Each number is 500 + 40 x the weight over its row's rms, rounded and kept within 0 to 999. Layers, rows and columns count from 0. Numbers have three digits each. The size before them is the row's rms in percent of the matrix's.

# layer 2 MLP down, 192x512, rms 0.116, rows 0-50, columns 128-255
096:376482510516537457467569460547543490431483425473484528450501516554487513498477483549488511519454507517439571470556491491499513587526537557519549520495519525554502453569479467465532561490538493520486473477512561482453523501439523549472506442441377526523521542496495480584458564499504462526488486449490489478512552590576464504433507565529541546506403435493521573517502547434516562480496
096:500516554574474468454512550417459487510490477495516478431492472495498477458505491551451527490591456523440572481452507467476546494486524465515536486523509486488475463517397476456548515541525476549444556519538558486504515475541499525535455420545514549528582471442493543481480484468459532474476493488609489478594487506497554454503453518476530481501507470479474529504459486581439498468530
097:554513450529522479492481502445506539532523503464539504476520425455500535532473553505535504521457506462510455553528529424519493463514458417528471493566454480502482465458518478487431553475568513491546543521508477411472514521486553492460512529464554528454555452544535507463456508528534578501543507494545479543529483543525514489455563531451538497511522556463462505503523506442441486523506
099:498503581498525548505519515544490501471509476519486436439516493493505474489473505433467470632508528577515475503502513529447483510499518502490521455400469394519563464479459473514521533526488515528493515534442493528513448494483526484508569555557495449517568427429494461526450527493450494543518452457484448537443489506547458465488517437532513480506485554493490523478532461577487486453455
096:474523510426506419535474442450485488419536477545523464443512522477515529529512461510529503467485531485521499485561493504453504529435525450489465513553551414548502530523505449534429435573511511480489541495553452393614491488420431453519548489491447501534504506484516445438527466512443395480613470565539495486493484541456472468523469474432461536444524462503497498467555484482519531500549
097:526541522430562463475544490516536441458447418501468515536534554476523507425447539533543507421511544503482472559519475531509548540458568521457458547417543475507525460538446547495454552515486549485475575532551467494547468534494548503518488529518476470498497567467513531487515559460432481492506503468512533443635500533562472508500443519514474551504509514496467590455521531548567518510549
102:454459574515496526460511472504528457467477444531482458432501541532515519513521483517508507547505439484473494541442512583442508473529416542516490466497554645515540481438587563461555534531470529443533548477544512504448520460516440497489472443493515465538451517502498495483484501499418453492520465564563453507545527465438452528544525499529560558447474469562467510529456520497558464541502
099:547439472506517493495489558501526496525509529424475495477517444461496535547481484532473521482495564535511498474412507560544415494550489540522488400489542527498497538488508555509427500546508513506434503497447640415528506473511512472510509558502511487514497490492504458466534610520597523460569437514547572516501548526460473461476500474595462484522441472516454455512478479485476444477467
102:499493474530505459472528528466492516518534510476545484531417459562542462468569532497513475459487478438453402544455503431498511554484476556434474583508578537588576523527470501547537454481488574508487440490472448447478513505493494492569551480496504476419522522558524489507538493452526474493451574517488564573483460534474515456477491477524526515501503502396509391506503518498498442513485
101:546511496513479504468559499501440612477535464533540535478503504458476538530464527548534537586561469476465565437441495487531504527507501551517345460522591506512514433499542512570491479431557535481549523543519493535532591552513521481521438479497485494524471467531428500529530509495472467501515488535458464535438473523476457494499492510449510517491478524495441523545490520461479490506528
098:517497444489496531499455461473632482486532505452505422448469509511457523498508587512484437506483501450439548599550511514479470542487467489466474392517526475461541442472525530513467546453468488542480464565501461447470422514467462487532504523540477537474462522499561540520480477501480468552455595527496501520485509506495481452510471514443472537447464492473478502570443507445500516512430
100:537496472585498509522497458516550439543449533435464536527472506481474495532590489525520462534484486447509480588532511485504542446539500536525461523574484409533556503568468567508546512501490474500451477438489483494490503481437446464462541428506471513497397511490432428538498485528547441454477431557549447484489554497553486522477496486438466594560509463517476547490517455448409507546414
102:481514521519495512558509447491475521572512453478511549572456472496482508496550428421434533477449502506468535510492505492539500495480533555422493456440421539467450513513443499482458502541524500490515406524478499503469506454524497505491455471492547528507484488492510486552558457559518504506486544493472456489574570512441462478575453518481489458513522490515436502465506506516424498452485
096:483525484492467516482458503533487508511520512530501534529438529445534454558415449460520496497450506503467529450559473527529533511465523531527506533528515440443501474526506469574525436514507520423553520484483525597503579441502558503496481509447522492514539527448461491517502460462459537492446512519503443476496513427466583442513435506430533491491556466505475451497544479602517491456442
102:490536521470502483478443485513526498505502510535456475462540442499514518465525567510558435555536462540541468485548500508413505542543480557517540459482516496500546516565486492553439531511489510531411494531457627351465413539476486545502554514526532470538489553497494480502519503475545452517530496442504569540479482492534478400434495495472514538486514495496487529554501508545501451479505
095:536565534552487456495491489544494475530452470458462467503388509506507525455416569526513493499497502460478450468497493524492447519489460439525502498516522541559559496480518587441497502561481575495517496515462514519461495460494393532477478612472509493544522524493502481520472445472443492531463492480469483534473539529563472491437407458474583591533458512488444526466484475562552416485585
098:532547514555546530538546530510509507449488567509525473509543486515443496426550504400503578421557547543584501578486502591531430502529531538528522486475530466481463458502513532408505532424469409558461506443548518549537505488421533432473488551500568534464473424538514504450573499437473434471500484533518472504467474470491537535449516529433519535507470564476486503552532408529574449440494
101:504474541449555562498488458467515513556479520501552508545540451519529494527522442485501506513486543546547499578535506498467493502468407488522513539582530522513492549574480522525545468570441532550606473504543535450472563413544476480488481502465511514413492472449515488515523458489473515527512448466487470565463457526465485507491590511535511515498514544456595501546473505474473484542569
098:506472489497443494531483425545547490443568524468587558504473489417459495526533522521432515445495517554466559451512486458493471468441514521516471466465515481520457494454479500447472516475465475473532536499503525524465567501511542542505498478444478420487494496423484448489574553523465484504544479475517536425456491488504508518508526500495580485488464479574512459522548538487457488448426
106:554533474493591497535515456490459425506498473528463488587539469520541506535631491538418473499542510526496537553452528410537523500503539537473530522454571453566513500464528476542445496440441540437505457494436523525462525507557516439518503491461509478539479465476474513413470450476537475472522467512560510512501550455532463474545522537515550496497439503476453496464560510437522516546542
099:443468483429518505454482444428468521549511531507462500435540463461485451459492538592527528556474432477547553519497530478410539507575501537474497554592477487462575500495484539522517487467540520394529492520550511485553487476477544488487496519531464528513520480461581444567512498524499522478430540508517527526423477508586521523428458476481499432520522500513517563511523482558497503451506
098:537513455423488486557517452479479579488509446541529523537511537444476489454516477515533532507512460548526476599459500497553514521481422500422571533457530562518467493511484516488506508456460441511424479519536590494471565446504487557543506504521511535491433500482488582561559511514452494524503478489474461509486562496508573471476494518513499518438471527496471515492530471619516440465394
099:443450477515485498514415446518483434478480503528481546474543503512418493496502506512447567547534561406530512541502492554533477500450562548536576487484445457549434436501424511471502527471580476502568488508538493575449450549466486485575530561482520500533459456514535558555501486530512415504440500457440458429460520466468524511482495481523480532480456476492475444466506474562479520433473
097:586519488465476479489520543510512570485470466445504515443496447458596512461454487494490441556511457446439435446526495438489490534485505548558526573487564451481507507491476531498569487479493518493527554506503457422466470514528498431498516445533531541509539448490472510500564587529439513491540514441511495433483532481487426447460504481521481509482450522512577492456477516543468457522519
109:501473459514536477503522530472516523481475504508506519480490469446560492449507367557466492417485492503450499514547516523520485505477579468516405549464420468552438520530561482469497510520523446532510593523524491487544527473472508445513476557485455498466502502586470500545459549559493452481476537417410440470451500475572492493522497499520483478553536472514514572471436464532494496499566
100:572478498400498547486539583516489536439498475484470545545511493499468422517532463454442480483452510497432521501526507541482464517483512444551519502453491508502497529551586596531437530512486511448448395493465502527472501495502465429492516547481452529536432476405462550509480494541600433513560428460530486516455569490530545488491506466596481487539579516558561502534489408516477464512560
098:501461495483515517559551510498486514401468552501559417467488505496514485449528482461526520589512526485456539472513509625594527478472524498498552484578502509498509478517594491508507563503540516408434508470495516431483524521435472455541519559486514528465497485535483525470430532497498504465509472492497545494527521431574486553522510502543566541518532464542565534488536486457507424450438
108:508442507465491423528496558474558511444443456519556501532502436513532517555549437478517482500543417469509524499474497559522579566489434486485522482526473509473502508512489578483443466565492546498530504538564495467525529521495511451493490538490486545502471539444489504446549473433494509518501536463478446504550472520520520532588541482513500505519531545534428544541550521587531451495457
103:475505438528536493516497508502541587573502493464483515449507475525524472443556514453503447578560454485483465501529466525533484543502488542487531463483486497471392559449434502552438498526389463456501474502445456529507524483490505520491476431529510483506444522474527463511497532517591438505504453430560500415560475492409478420468514587445446467480568506526509472578485503555505470501541
095:468537462491555491475451487507577534512533506422481509533516557509499574506488528530513547442531445575521517529498513492508426487543493493437491484539459574548534522547449529524566495542500530466504475441527527529549594516475483453500571529531448515528487533478448482456575509485534423532535497470560542412564519484515513525532488533526524542501551501551531501506520567478507564481492
099:531554512456480492540493468521473474529556532469489528481465452500508481435450470558512512562428478518450472436573495464476532431581555492500493528541533542515525486457479545388458493525564553493530552505502501494464548498571516525475488538471575480415490492497392476555497475473527531580548529487487421486473542447520508433547616467484517469494421487469474532535473434466471437444458
099:508462474552484475433508513623432380495427550503476513487502443570556465487484580492554537544532522495509466506445493493478583488568605518559441492456503513433445536484462482453477482556438489466568542470514525474530564494482501482516475469534538454471496448474471532481515526463485505461529540483532565534505475511551502559468522494479466493476478539530457497535502517493477499540510
097:516519505566493541504552563502456534546510547520534458555392521530495570510550464543513518443482529509551394469498492447535511536515482577486495579429471480522502488516515474506463545488533454501496500460413572561503541449451396477489462495476512451518507538536491519471545478528509526479428437500437540406468481510494504441448563464426495511484515438511513484532495534472532510462521
102:510423544497554541541434476512472451413498530478556537498480471458508540507460562475511506434502538425523510537497513500487463503511499456558443466506526448503530554533544493534481457512566500465532485515534477493577493560396538512493473523498522499519513547511437446512486556505511521419575519522467507499474513519534500477520496561530535565442481492453453530476505421522523485549578
097:517536501442446498434482471514478578591485467524508569441527500499528478453514479539454488570556478498523574425568499464504469437519523499461495516517532398511462520479428466470490573505564475494566504500549476411558519442526504505502520531465517523559518467490563502444543471567478485498429455507512444499475473547525503551570506493501492558517413518508459502442492481581504487505487
098:484463525484556443421536478448477508497545443498534485449483516493420591472528531502500506570518552534514518438516518452449503586483457523566522426434522591496527491529414490516498505452602516484454497520538540500462510511596483583487457491550506504539480478528516549497517542540523438483497507488505534559487536585512503501529504502519515533434527458537477480533464554508518525518534
098:560557586595522530474443487430550508471480522530512532499530455493548533486490532464535540446519477456534483515470504461494542441585524498518505471502496532487511519498447485536487457414471502552476448507489489478550508478468436468507496546484481460517580503523528479458494429478461481474507496492462461446478389509458428465473452475491529576551464488530478530480527479433491485469575
104:545489534541432523568536489456486510524557489461488529536542450446487442493429625491473481358424520569481455514513496409538525525441469502467516539440482516379563449505482476473438546461483502554523483526459456552560488515457515566546446471491450457519499454444560540512504496467423538533532521448547554507509539583507602520471417494497515504432542562552501497471491587635500493479457
104:464471509467516492534508506509424526466456536467496488490464473391436506464549526513455518520528534522543551462517481451577527414456498440453472539538444535512500498549481495549499451481442513466513514533517451521496517530504440521450455521510532508437477515524528487480482428465425449511460500552533587462465431501453490498452483469535438574494499530485414557490453476448533461492497
098:439556545520525618493443541537511468477563518568479455515509514443528520567489511513485566507493477510526498541465513559517507496459483475525471476500534509547491456480553556437628519483531497506443573516507495525479517461566452539520437552529491477455425544524536452532486467430462499512467529584540475538463535425465463557531534467504502536531506488537479453524466499493479461452444
096:531448444503586519512519487458497486472424478483527474524503547472538530492542465429518527462449493534555493490524502438480502409497523472533441611479428414440513525467509557462450532505541510588564552539549414506457492475530526531435479460503467430523505530527439447534442448480549530567502496555529558515505501409469512454589558568464483515462407478492433558434474514414525458517510
094:421539526487519528413483511428556569442473528515468604469576455476490507493428535487468463459551607447468575545520489607520535498475506534492479455460531450465481465495461409480534605496533517534482517486550522444505589496486462433504549540468474412454445527521501551464527477495533508500433444519430566508580481528462454532478496490438488380519513520561500500500441471460460403458542
106:467563502511466434534457465547492580548552449564468626508404530459508493483458474570541428534528549491487472431500464485512466504525452537452447513453537491511513436483528473588528445453483496462521500523513491447528586490502496483535470477515472460530567506568567548442546559535402510487474385487475592476532500504497497487564524502519450463469467475531573484491520522443531501516562
104:530476487431467480467505510484470503540563511455537549522554468514520526478410563506457492440516513482555484478559496561475537500501504545565450448489454572474581504491548483539498525510456550519572466523505535510549534537513515547501398434459484516565434482519509477537480509541547487481509438495484585485488480511488523488403511544501451477490556443503540487588479422473504498583527
100:464497503500497481537530556534484508561507493548523493521457513515650507570456499543545562583449524468461575538477523516509477501558508560504434494537496519517452491439497458502530462474439531518406495491568534435496444480449488530511462519521482481481486437491519476487507527468534462475492436522519549548534445550557560606525475546496444564503456489582564562539511469472452493572503
096:509511437455501529457511419462520515480444507475490507538505473478501495468529529609525454504469492565489542486527479477498485532480498530486570503515575470477522471563511572496510522527554472532470479491428495458545468511528533488464496484532495373588503510484518543551443520614492466535527420528517494467560475517547518504510522414531497609509448470559546459458491536556458486509483
097:477519489543491529468539440476483510516492464531548581502511509571488532516498480596507546475502576527448527471503520469564535540400441540545557427520510501519553516475468499538446496517525586450497430524489499442479554492530476559489414572479475546540551485530525533412493494586495466512446461519465612497465552555488523516475512494507597541435534464491523428440466476497550472463510
103:451508514464515513519523528484511472529461537458519481522526477530424523503505539564481456464524560548590496442429494494550491498497490484471494518415471522523492524553545496417471502528459450438568513492541450489495513456516512507492463452460490552502478472520498468437482563586504382482462537501642495462533529565509560452516496430476450477541499465469429524470607520418489390491416
104:450479577450549498485493499531422491425549532502545527506454514438543452590521476456518509463579426458483524408473529440519536548493522454476585488525454545482481516471445610474524505526491606554450519467454536556552492491508567469511538441537412573498472446445541515535508455521477484490511529522471401425534444513446558484473470530542504508558521493495516541517522519584568474502502
099:514468589467492482470491523533490506551499483373423474504532558484450474473487493538436486580545430494526524527507499482452514487597555508503554512506484550484548530525518454495506469466493468440479507485455510449419572584504523355518482458503482456505494527474484497526476449531503451489519452467509488492456452540418528499511461450566587542493550552501506592505549435527516616453462
096:449459444432476523451510553537483507531494537463453410412494486451516569464489481503538502524541550479501482552534503500464489463391469468522537538471444496525448496486547529553500420513469539543470463429518492539502437547473464487515479470562562573477522504524502422549493529546428535525449545422532526497498500524598530463419461444504511446537475530435474505506493499468493544568475